Weights of a small transformer language model.
Size: 2 heads of 32, vocabulary 512.
Training: a variant of SOAP for these matrices, 116M tokens, 3534 steps.
Each number is 128 + 24 x the weight over its row's rms, rounded and kept within 0 to 255. Layers, rows and columns count from 0. Numbers have three digits each. The size before them is the row's rms in percent of the matrix's.

# layer 17 attention key, 64x64, rms 0.105, rows 0-63, columns 0-31
054:101134148132153134124148067112114118090125150141135127131106124133162120131124077083132154137137
060:149139096116095140125099128129125136083142148160115132133111129137182109149147112123121164156132
045:124148109117179127121118140138126133151104158105132158175090116112085120159095140141165125138099
064:112116147099119150137191124094108091131105102118167112118115113127125149086142109145112131144123
062:113111133108143128129160151097120089102116073171105138094152143132170098129122169112101118094119
058:121104124098142123157087128145121184099121145119130191175101172120185140138117114124144115174142
078:124118133117175108141157130097145105145102102150096136117147145103086115157110127107120136131130
051:150116154156108098130137115088135124138132123136143148100132104099174152110127149147136123112140
084:142133125171121146081136102132124127087158168100142126153124095128103156130156083123139170132129
066:124147080109103137146122090145123148151127196103116125158145116126107142140144117165105130146103
092:114085112139156098175158151140137094139126113164127121124102122108106106097128141135140121147155
069:129110133153155098154160148124142107141096097149102179052089153095133102116133150098108101094190
096:105140130136128114137128097101130129134131099088108115129171123140121090124080161144123159150095
107:159117095079189110157121159097116127134129078153116145105100120098103106111132168156157123148166
105:171164132134171095118111114134127094127122146095126131160089112146121131107132111156110054148107
115:130126151124105126132168147146093128137150120129137113144167154162126152137096102087121147118116
108:140153095108132168101174100149149135096127121096142158080145114116117149123114143125117138088177
119:084112132102154150093086162158183149145152159113146139128129098135142132099133066120151153099133
108:127126110149137155116160119127092096152125151118131134095137137119140101152145138107086133073112
113:130118129172127100124127129156139076127107112104086091106131125118102146180163112115148135137141
118:115109126152104088158157178103123125129158101105171138131142141095109113078131157153136126109139
119:153120157116156105111095164112091153123158151112095134186135132144103155122139121135156106119102
112:113114112132127138101121127146115168131136152156120170141112117171109112153124116151147161139163
112:143121142136073081079122111169107146119108104091097156071121151116157158130153126117135176146137
119:126135118089152094101142108143150153174066117139153167132108112141084191125109096142111172123108
113:118101131149131179133158111126166133079141129143085142118100131135121158129099152150132168115121
121:111134144115109139103106151136078159150132151132136124155139128123214110112119120124143132127146
113:122122122141118092112208118127136084130140111121138143140099155109131153133133140120164132192105
118:127150092139139145138159077163086095171123114092144163113137102144117138125106122136162123151170
118:193122139119103134107133173106127089144112111138096088135133098111139109120092158151117157126134
098:140098091082082154136146144143111143121132145096071132149128092152138186116109114126114150134120
112:134156102132159129115138123122140134153127131129102129134128160089101118092152173133123135120126
055:134115148140132105152110140163100110103127146144129116075080178136185137100123149120135159095147
072:104124093092127099111115112157119115110108147106160129188085103133131122111150139151089092137117
061:157135149151107191142116120134105134130095143125170131133179139153112076143158156094143113105151
070:142133122101109128128102136140107092159157128149149138149176149106082107114125149084134121169145
061:101123131108128120144107152115143153154164073112135167153120154126090114164137138141142105114084
078:149135120129128124109129091205106119116127122132155133143105124081149123120146156118078091143137
073:128107089139106210084121117074135140140143173134119107119129076147138137132128158123154169117146
072:091139150134167175173117117127143152184143092116120178111119075118098159145132151159154156121141
070:113122163141089148177142121119152156159152142087147167158161141128108163141123122135137103108139
076:124141155174113069116109088157126136136138111136152102119148156111096120129111151123138118110111
098:145141160118122108099102143155101081136107181084146126168146121126109126123106106108104103150134
072:109085160160140100119126114148102120127106143114100143135168098149129085174136111172142157104133
086:137102131152118133118122119116143142103127119157120107160130105132140103157114144200153128119150
091:154110139119159132136119168092142142159131148106120134099131158121134147144141155127150134134104
113:094127052157152152129131114105166163104139125142109122108104070122116134146156149135135128125150
096:126127166161143124149139131142118105152086189127160106112105126126151110106129137133153080153121
109:133119130134105113149055128148129131124109110099135120103123126143154125131170097078172109121162
120:120160117133151140154093134124132087124103150172138121115097149081084127115157150116103104125149
126:147152125137170158096116175110101105161151133133161145145151153135117116128126140117123086102161
120:151103145134141142141087150063135113085171139128090139137164111178118145139121134131159119166126
116:144136120111106135167123111104087141137180116120106130073154094117120082148136152117133112104133
132:112115157106094119093155154147141133127172130072129091135133155103100142119168125132135111152122
126:130146107114101142107091106176124149144116158099117166120099132155137162129117154139107158130114
116:122061122102141156143138139121154159146155165146121100130116150097108141109121126129123144093145
127:106126134118093165139070147122128094148133141142154119154126108130128096054113117148114170136170
108:135167110118154109055139091133143110137148110127130111116101100110152136105104096122134133091149
117:149116168157135121121101117104107125117117103164125099170112136164102109143134123092114134119103
125:168138107172141145146135111142133110147156124113136123121145134180174109128141154111141115133167
125:139134117189143136144146129150156095100121083115123129116059113109090154126142143117120164120115
126:110148122161137161109165150106077156134122122117093141134147104104129153073117097093143132144134
122:095129117136132088097090168097140117127121115156096114132110113088141109078128165158117124128098
118:108136147103185203133095109122172166111109110114149148104124124141122125100159123150137135115176